Each number is 500 + 50 x the weight over its row's rms, rounded and kept within 0 to 999. Layers, rows and columns count from 0. Numbers have three digits each. The size before them is the row's rms in percent of the matrix's.

# layer 5 attention value, 128x160, rms 0.0679, rows 35-127, columns 80-159
094:450504491562453552550525502516422504498552575394514482487501560399530506587560627487399485512508516519554458515454530486509571474512526369431504467507437467530498479549439409487575516521493541512430510524539526538358412577502470430428565463
106:569561572483440453572565495401357470472510503499501499503478488412529439547512635494479420500474510482532458538431415481564481424435506393441463512471425480562483582514475459464421565454484607496467528543486527441431505519450543422451515506
105:463524481558514516529479469536577478416443514450494519467489519588510473535550478509580533464517461508547525453559508498367576457488431561465612540519490575511513562507541521524506457478464462525401457443550469439462560441484521536566459532
118:529492583476553503487540473439639511549472554449508443536444510489494447423518532507496452445471448506498428583519551566547418488535526526533518596512492551639479519498492539472552571501488450498555378540488424570578533482473571581521567513
133:402603558541468515489538549507563424487535541524532537479536532519542485504476441432494442561522420503503451522521459532515584505534513464569654531483510538484462486498479541528484494548477509526485665443441456503438468546441402574470526493
090:412460501499515470553573447454548465514569518414496426453461496450484494570544597499497465521448550451543434548396620525612426503505518505532425496426467476568500437511471426446502616470469510482561446560524475536500532503496580483527517503
124:441474508523564473579484420472602432503505441391501503508515506534466475581498482494502533527515504494495490448628535462418372448492480572403460506452501453527549479504574519497454535422487481500525436538660522414553544482548611497543391470
131:549497565453544587480581518533495525582476633488508471482473522510530524507485440536510482532463471497513342565507512511620416498577583483563596482439465596608492505483437559474574467538506463512452526599408478556508494524437576492467558589
112:438491511434493446557556490449395500429558514528481518486465494450497543561491505478513487543487566472534540386585481489573494439515511419517513461493462526437549551497498454538448549413492508504487495533570542428469572452481513389495462527
127:554473528473510495440438497609508511445484491448527438509528463488508632487485539574502573445492490507516493484467506472539613499495538534403565485498470477548561375545471498470577515471519455497460390476495559483498451464613557483543573531
107:428503569474459612620516463513515401428542547547452482504477570470464480510471474488551499588520473531536498467584432470414451427473517451492522494486492447449552529519510515464526454440495420502443473481570488467482602457547474444530438410
125:532544484528495529487495520432450609478486403632526574523463492507499451482543506466508407453533496526524533525479486491440466508502484518480441604484494473485496594490572497501476484500503484504435457564507453545447474440462511580497391540
101:536450428535534373433545529526555546545586652373491483490485552502523545481498502599452549422499488532413465461600457528511562527483586439463489488555574441451490472522532442541526432479510519483476472534471562575501504494530425597466491551
131:639500455549557472481514512513529527496471548510478509474521516496543415567415627571389468484537500606503443547527498511555550524469533375358513490534492444628459482483552582467468492513491510498518538535506592487493471521403464539520491521
117:557572537495474516468502475449366518482474445545502549491475463476518450543598581475483473535492460515525474544397600495462552508444582386510433489485468535575423462513552443530494504448521492497526565575490401434532450497493669546440581482
096:468439563494472758456581468552492455547518527570483483483508543572530435517486509444507498480538444494526549516463454517398530503517498388483456407489491453504483477479536545498487490533511474516581534486472397505439443502555487405483466522
099:593556402548517504522516504510549475543450433508510554495541584564538478512529454476613474513514433488522356526516492546314479534442476577472519530499525565523454471515521591501458428539432493527514548519494423447584542500411443521575491444
131:443601546471458602514479530503474341466564627470508492437497525489488491534500522462527464536471475539511572509527491481398527503519515503460586475498503518538556466467541523569462509510483482515528568501390406430485496501398503495492445495
114:483524416543489516503455424534542501484581475582482528540489540465486436534468629512500492474499600582513613577479591515445504554481528454462389516537524518588473488467590510561466495496496437499546500494558382444486515450532505511524497513
091:543527480478560497487501488387480514498533577371499494423505526523496496525507477475631489487478515489517358477586532467491387462474502626503420463446528523475536511529407522444567567457480506520498579445499540468570511495405582538548363567
119:455501487580547479473541468589464604456573503523513461436540522624498570476558542523491540425498531502431493518494521485456520526450391507483504537508516515458529360479659545544578440540527489489553516600500499517482508506557574620508450611
114:525487564489510502465523486597405530476541695434445468387485499467519482477562535524557489492505453496463518544455367493484533523459513503575532415543509543486566440519447444494577445509496538503467509574357523546528491526517552504425535527
103:476543464466525375487513443439516559582564487463517482532482505475498488514566493492515544501546472450445504492457510454545535525498563481654418481509494482395474591534576443545396490433522523491528459439463409496560514475472611553467547540
100:490504478489513488598523581504456508458499458486489479450486468540493543532506432492456519533462458509529458392581534459518408477497438448504529479465475534474525597495573431411535585423511548491431477538471554545505611503386517417498498483
099:445448404548511473569509531465454546538519473520483579535471513478527473553462469513451491564532607475506493470493490541601522543485492450580373504462476500479487619473472506440468528484470527496423456438530550583441583510469445478535447558
107:358498506532520414487515514468545452521588440378529477448480493606527503507620492500581497447498429443500539399514518527494489506457423530529523493467510463477539415531476409507485545382492565497506569482489558495444548507491557491522480522
096:510531469516501573618559511455439421471539434389528499496562506418457531536529544526451516540459461437550521434507535540533446451525525624531647523430505498514517540526404550466455475499489556516426571458492448425399493536446377495457520408
098:611464447446465633415482464493508530493450488548464478587481505510475501449506468492406528444490470541519567476523515546371477544501557509519435501564497521571444592523523512511574517469499452507526432488497462457548480471502611547451612447
114:580501557499545500536489499527560557452375436566542526574546545515497425517473604498469516538503518494541438549448443518469551488471495548442505513527455545514523464506586603457457390521486517520559416466503442479521518507444430524555530315
079:559486490457557568438459494500546497481588478485555449493484506606441572464430446615486517426465428546472406470462467522521434470473483597448417525485493526454489484510439587504509497496486519506524549358483510526521580530456512559534525554
084:490567423520509488540493508613413543533536579504514550457571493463449463490559522540529553382513544462455580531552586550498468522516587420512535504524505503502486509508486545555434427481475530520522579511465401521511348527463469615387557522
079:489582520505492440493527519519504375574483487556543463531528544512429549473542511469466491456504519483480477489470403575617517457506569393564527499552518461490502514508502475492416489494517582472487432592367392439502504502484487475491514428
076:543549502519442490511488520475526458458527493545498633517464502568502406538530531482526568596541453527499605475452400460538433410454538369548456547517493474453510622498493478595379465529509593480439499549436488449494534478483523543468524474
091:576405439457587543403469527607531517542520498480501500475524526502474594489492392512571512435523509464476411557503577464441488492473423549500376420477538595511501507478451498474593466490489480501503519323459568530503415477451492535527494547
083:484487593481464541484495429524450410532489471514532463516463467463465502432573460457553542438459442520465488540583362518400472493496488519556481557495540457438578500433553585553491531516512447482501534650469434540527550467549485484485493523
084:536466459524619470455481538569380425590501417333497518518512474461508593493611475533456545415427576496500557515598598534498486520509446527461537488520568512604506434536501454463535556462489479508481500429512528481508481480483426573489511496
080:503524427512441513540396485453510482499531431526489574565469453540454403457479567518483468391443583540528475430442534537592480579497509393452488553419435473567434515474403578579419487488503502502448552529477476486490546430525463488446540529
084:437511513517454396454571485500543534502465526416530460450498522520510523532545533526470545532485439503494514506551448568607548475466504511556552518516570484472518480561543409503472543454507578473480450518573475501471557493472493579510484535
083:559525384469566437488461513521577483481492566480472457510489512541508508538518397493524564527496515510499546463583454449456523445483550634474526541520583511417536408512511474444493420489498497501500408383589535563539582467471465574543419457
079:510403537469518537476529532510598588554510514446467403480529494544529567417512465504580480471504470521482433523519519553496483513454454513545405525477550564537479523478541473431518558556476562487517458483477538519509525479455444589585572506
091:479496489495518468518581476468548602545589535483474454482486556539511510499469575535470457553460450536506498570457476574595524518460470546498454488490498482541468444493442470500540512484479580502486526393528475582458538542442451469569451552
084:549459539504421440560504481477437608503504508440473445508501466471489551446468567433527409522542489551521458564449428452489559529485554481499439480524448457587496386505425420453481499533538501470488454550433686512417434485545532461531483492
090:595493500537483410598457488539595633439440591554451466508482510444494442484446535563585472522617482470449509557410449465476517485410483454546467437565480478511451508519411511455546452561479460494461417492588682560516395531552501468525548533
079:585477449477591514484452519549549474497666470464560560569499480485494461502559462537509552415424532516468592519563512538550420514530573464472497586482575546461486598491401556639371488474486546510473555435515410513493494488456450652429472483
085:457552589489386493552573495387517469528537389506475541497452479567447539441457521499457521496434447531481491417526379558484471522497538474557519535488465399422469515444503581569473506500501577500536644602440464536503611497504450466466506441
084:492526414534573487560473557510453479543561400408544616492512512468519440525593551550495465538498510426511491440483552547501457495579428439491507491460486462582519542511404499497547478517490515525531490447546552438524460508431383429510538464
079:513471442478496519521521494435535556473475419546481410509499532552462564487428440475498466383453472547547482439591406479555526495437558607539491484434473449512487489446422482515405571457488565472496411512404516469428568448490510524549443537
079:435485467485507487550489453379581523418495558600462535565498508527479413482427543434571473596559572478524504543416416491540563472450497458476377508515460469537498494509459433479490507444514501488492463417466564454473466480541496473512497483
080:638405545532516500532434476533490585464447501424470509550440442495499473475502568607507569546500551538466595512439534441457439533490410454437397552473517435531498469515459577551556475572515442478415525498499590556519506435529471599473546568
095:553498543472500454408557509485582531532507511527451504505525552522542538498495493485443537483524513477468535571518372541593523494464475518559444456638543516475495441558520385428427549493466530505542491410546476476507460543488577492527466478
085:603531450516608459441522496554440512440501557519452634487515482425486438515610465508416568502554579443428546555536548459525502424576577432503548491570567489501508609535532534519471488503488459522469435493498507537502424479512493582406492588
079:551550515527514483453508506610462439492472606487501554450521515426503531559581489588427540536583541465453476471474527456531514451546532545470608507503563508477505534439498619527540437537508463494533463530403402574569452552460488578419495522
084:486405519499466456483416448576544485438478546435465453477474521535531536462465453489598485525550505421500457438554458523500480507477492488543437487564516402524483432554530419443556519452496480513466439558536576492519430508504470491515491551
093:547490520482513447459506427528503464452499560502511528486527562504545486504564579518442582529586508437443505553501533529532600519547536377572504485549526464494467559564542449537476501444491526516513391593520506499495406510489593514467480513
076:463449594509543413505507513465578595411488514556457485540512488425527532449475463466485465503531546510480496501520502412616495527523563554547585574478519477506494582492492496513473470518543419468498352571525424527492562472588550534456509510
071:435575425520535539505498478424536495532500460612552512459489463575452468514537444431575488502498414495530489466474559505376489517477413530508483455545515546435459497488606466467504527544518530480492513495525457478473498519517483408574464452
085:467546499486452528479463475474609390540511511552507461540478521538416554499482477501542518386477475524527454435482471520581483529443544522552522543481498487415507561503493427562360526514505580479492601485397463505517621464527565507519502464
083:437509466530515561473517454436448414493540496576486507477532532546512531556508528446490441548529467451479490485436482516489621483475563581553437378584510463539474459504440496443509521470529510475479493449421431486432355529428503410521510436
092:477548459481461451569514485438464541523469454452536508431493497567522523573497512428511502530477441496569336461542482523530547529467457447564539484507437505548496421552481382426525572476475564498493487507475586461467531512478500390555487504
086:472466464495533585525479597454584586511518458462486459518527535505523525513454532538537425483456534531543546553471535543565522504491465566470386560429515500549494424513403490529528526498497510483439404470493458582444536511494445589547520438
079:452490483504451584445529505473462579542439415595483465515461509472446565497544418496528490519531399503504433446511415472517488469464470580530545504596518519445549519400597459461518529501548516459535477550450505535498561512475539431524467570
083:513566585521473487570428462504488470423455487475530520525496506513507473483469617521567511517504533520540450444479488445499475492534553458516523541440450506637438482491416630517461507497516449495531406607431484436515483497606552438486547483
091:565579466492529471362468461513464476534517439546457611505510529492454425441567541515509558447573565444399551504550478489481559453509510454524457469616542486441508496521575523537465457491521491498613519496445440529537363502531534546428498483
083:507503407525557511582431529572408458508509434426485602505477488522478459527594511518447550466419561464516515469518636516579427502592457454453546495473498528493509566518500427479554536495474503540423475439511495531467558495470471402478459481
092:452538510450512461456554488439586563469486566612472427534504568417489428469472455482484455403533489519447609478577428494515552479490554470564495511584551476464477558521509391497379548445527534466501429614491515493460511456521494532491520504
083:613447588520546344519577432511555551494503587517470526505534471487538434432540486527478507507530506487422509490546462468517409508543580445549543510479515459421497623531551597509487423494495477531535473629507414557557548509573554445453477541
083:479520350545580494415514500534437418496523553607461557519536576469492498469535463529484513468611482405413478502422544511540576442509512445538516458566535519521469521487483520516460505515515508486565399422443429562520381530481513539439555495
081:453564541475445556472458509553379402529501367460527460513472452501502582504515457515483484403469476484548433399578467467435416481561463494468565529416513475556478491466517514498464530450512502506607487569427471397566542494465503441477475424
082:472540422485448524414482552495499470569573427500472470512516490508476555473487556543417477371436562527540450492480530541611502503508517542485517546520468462569439435527427465537465525442481592504553540416425437486445541530454427547504484519
091:535534501533421504592532494496490538526522463485568469445514444482490428546518514477475445384465524522537557440473580548448445528533536438445574496416478437501495580470457538573452464558492482525481625579502497503517517534518427409474540491
075:552475550504485340531472498551534483463548622500471498449473506439546494560365526499537478576559511488535449513502530452471457496527550478575439442506492491547510452541481509380521404459486435529489524471533534494564431548465468405478503480
097:530559531519521411446505436512496577436551502464518519508542516510491520505523561557425517437511563519480433548452567490671555528560643405509569584514467509539492525548514455541402584450501451491519409530453467474485533438519595549468473631
077:476552493520454429547517504424462632536602414506482524476523488501503519475436558433542395494493535491491481518468536511548542536512463415514416456532483516611444484497449415427508505510489576519549585447494549426396476512438456357547515517
083:511423513471564507518562500591501566491464483427529463539500503488521552510499452494486486470415512537529545577612569524499528509521508580497512583433565506513490526510474481541540541576489476492385488533627504527454530475535458633480477601
090:538521576513440490488537419508505394446557555557469541537524545549520525502523555515347558631553455496465498511515456538587567480489597503554503496521493448383485559556501475543424473457506554489489513462457394536442518537490528514474491523
084:516521522511414564556408478432522570498486443503539523582463464485436402498434532506603499468418544535560540454461483538526440547511493442526435574501453459482477518487444537542438507532518512503477630486503512413513530449486434489515522530
090:522516555470393475405497410476609454417413552590472508562482522461537432481461572479496477603592527501509500503419384476536498531496569476556488564523495443438506530543535552549428504493508504498541428586529416458555528465571605571440536506
091:573408589509622362484500482557552518512614517459503494564543453517469577447496424502530473459513541536420530566572494429573402489445493598384477502504590546498545441495494602512525488494493493487550557388449541631533532447549515536492471624
078:533516569541443374546485495516495511470512622443474483478496449461516413497480594526543423577531528555477615560499491483512448524510474409497494591448498402518488536540513499513503445497507505508466608522580506505496477506514399488444527512
079:455498495505497424490493467549487363502450511405513489526557553487503514553554507483429514516514487505483569516566602477532574465581502539532584439504564531487538468603556447481492526494491484517495465532547509458496462517493502526454491451
095:423511531473415509533490500495532542527380513500518396502472462476497506509473425385585507537477473515567406402521514451482451564497482486556528480543425537495513442531578408423552486460506504513547526559568509412520595504538604405517492466
071:463474496540494498518492532470579520428631523532480493504531557574553505535439574575586510592463478546465494537363618552464463499488525484527484504490487524452479545555468551515511417492518526484509513440463478568510475486471517538519528471
093:496504401509539484441475531446474502516551456478502491554547493536444633506489476516467497384433548508480417407497500443659485494500492573484523549505516533541499470477445499566425565464519546472524416419363594519407546453516524497527444595
089:466447510461475547528428467476492498428382471576493529545515487494491384485442594457491528538505561503557511452497438485476575501509506420478505526462449426496489518500484478597463506486549479484434452639545471490497567458556512521431501528
082:579472516461550386480493475538559521479593473493442430563490457545480555393420470431468471440503528551477441547535427479567473576545580510453390535536474569558511434529532447438551471496490424524547518498524501490475503481521594494502419553
083:417574423512488518501555528493318497577495465439559516505491476511472574575555456469479536501485478511503506486480468494537578496484459514482580472487498536480495428491478416483496486556487567504453599453435558421393471557405500491515523462
085:481537563495481496448549464413500452521595461467510483555509493553524498442471567478365436546492511601535568564427372486526467544512504560468462529490491497518502482477577482495484475554500551507617553504500419536457577530511556533533478517
081:601517535512419430536500493411554469496540505645511548533489494538487472520369578439606454540535524515498441470476376512567549487484551436531422491567452418460417450523432575476429455517519490483507488443426508475491454482497476460520469500
080:436595460521464529583473534529385515604507483536512512414476552534482473508483488514576446428500437497506537458464518592497543526529453402540488428535438470576520430471482533506530506560478581507473561525422499490456389560426465335481589391
083:504502511461499461462535476474481548529527573576472432578488551430524553458421504465487443551555507514502489554423420501530597551482558565565455484567538603550455458532485473488498485456498525488558491451523515473483434486504572599530488555
089:496550487488464490555504572523422549572521487544519594447506492439501520492542376420655522443542554426472521501556488444435442483476485482516439416508489497452573519434476472464530403493488495516493597545426523467514400504525491452485492553
098:486575462504411595467442528405488559539388340521517523539443468475492466467472508457564492397502530467560477386497480477507459484470460476496477579509454467474468488453471493509467489548538558486522459569423527483515571462499526487484485485
075:527506558533413428572519471460519522437484586478455474503474464454496461556470482435582514610530489517533469583427514484483498495470483510495494422485444556435537543525524447452516377481531493487414553496583591424528524520520559394528449473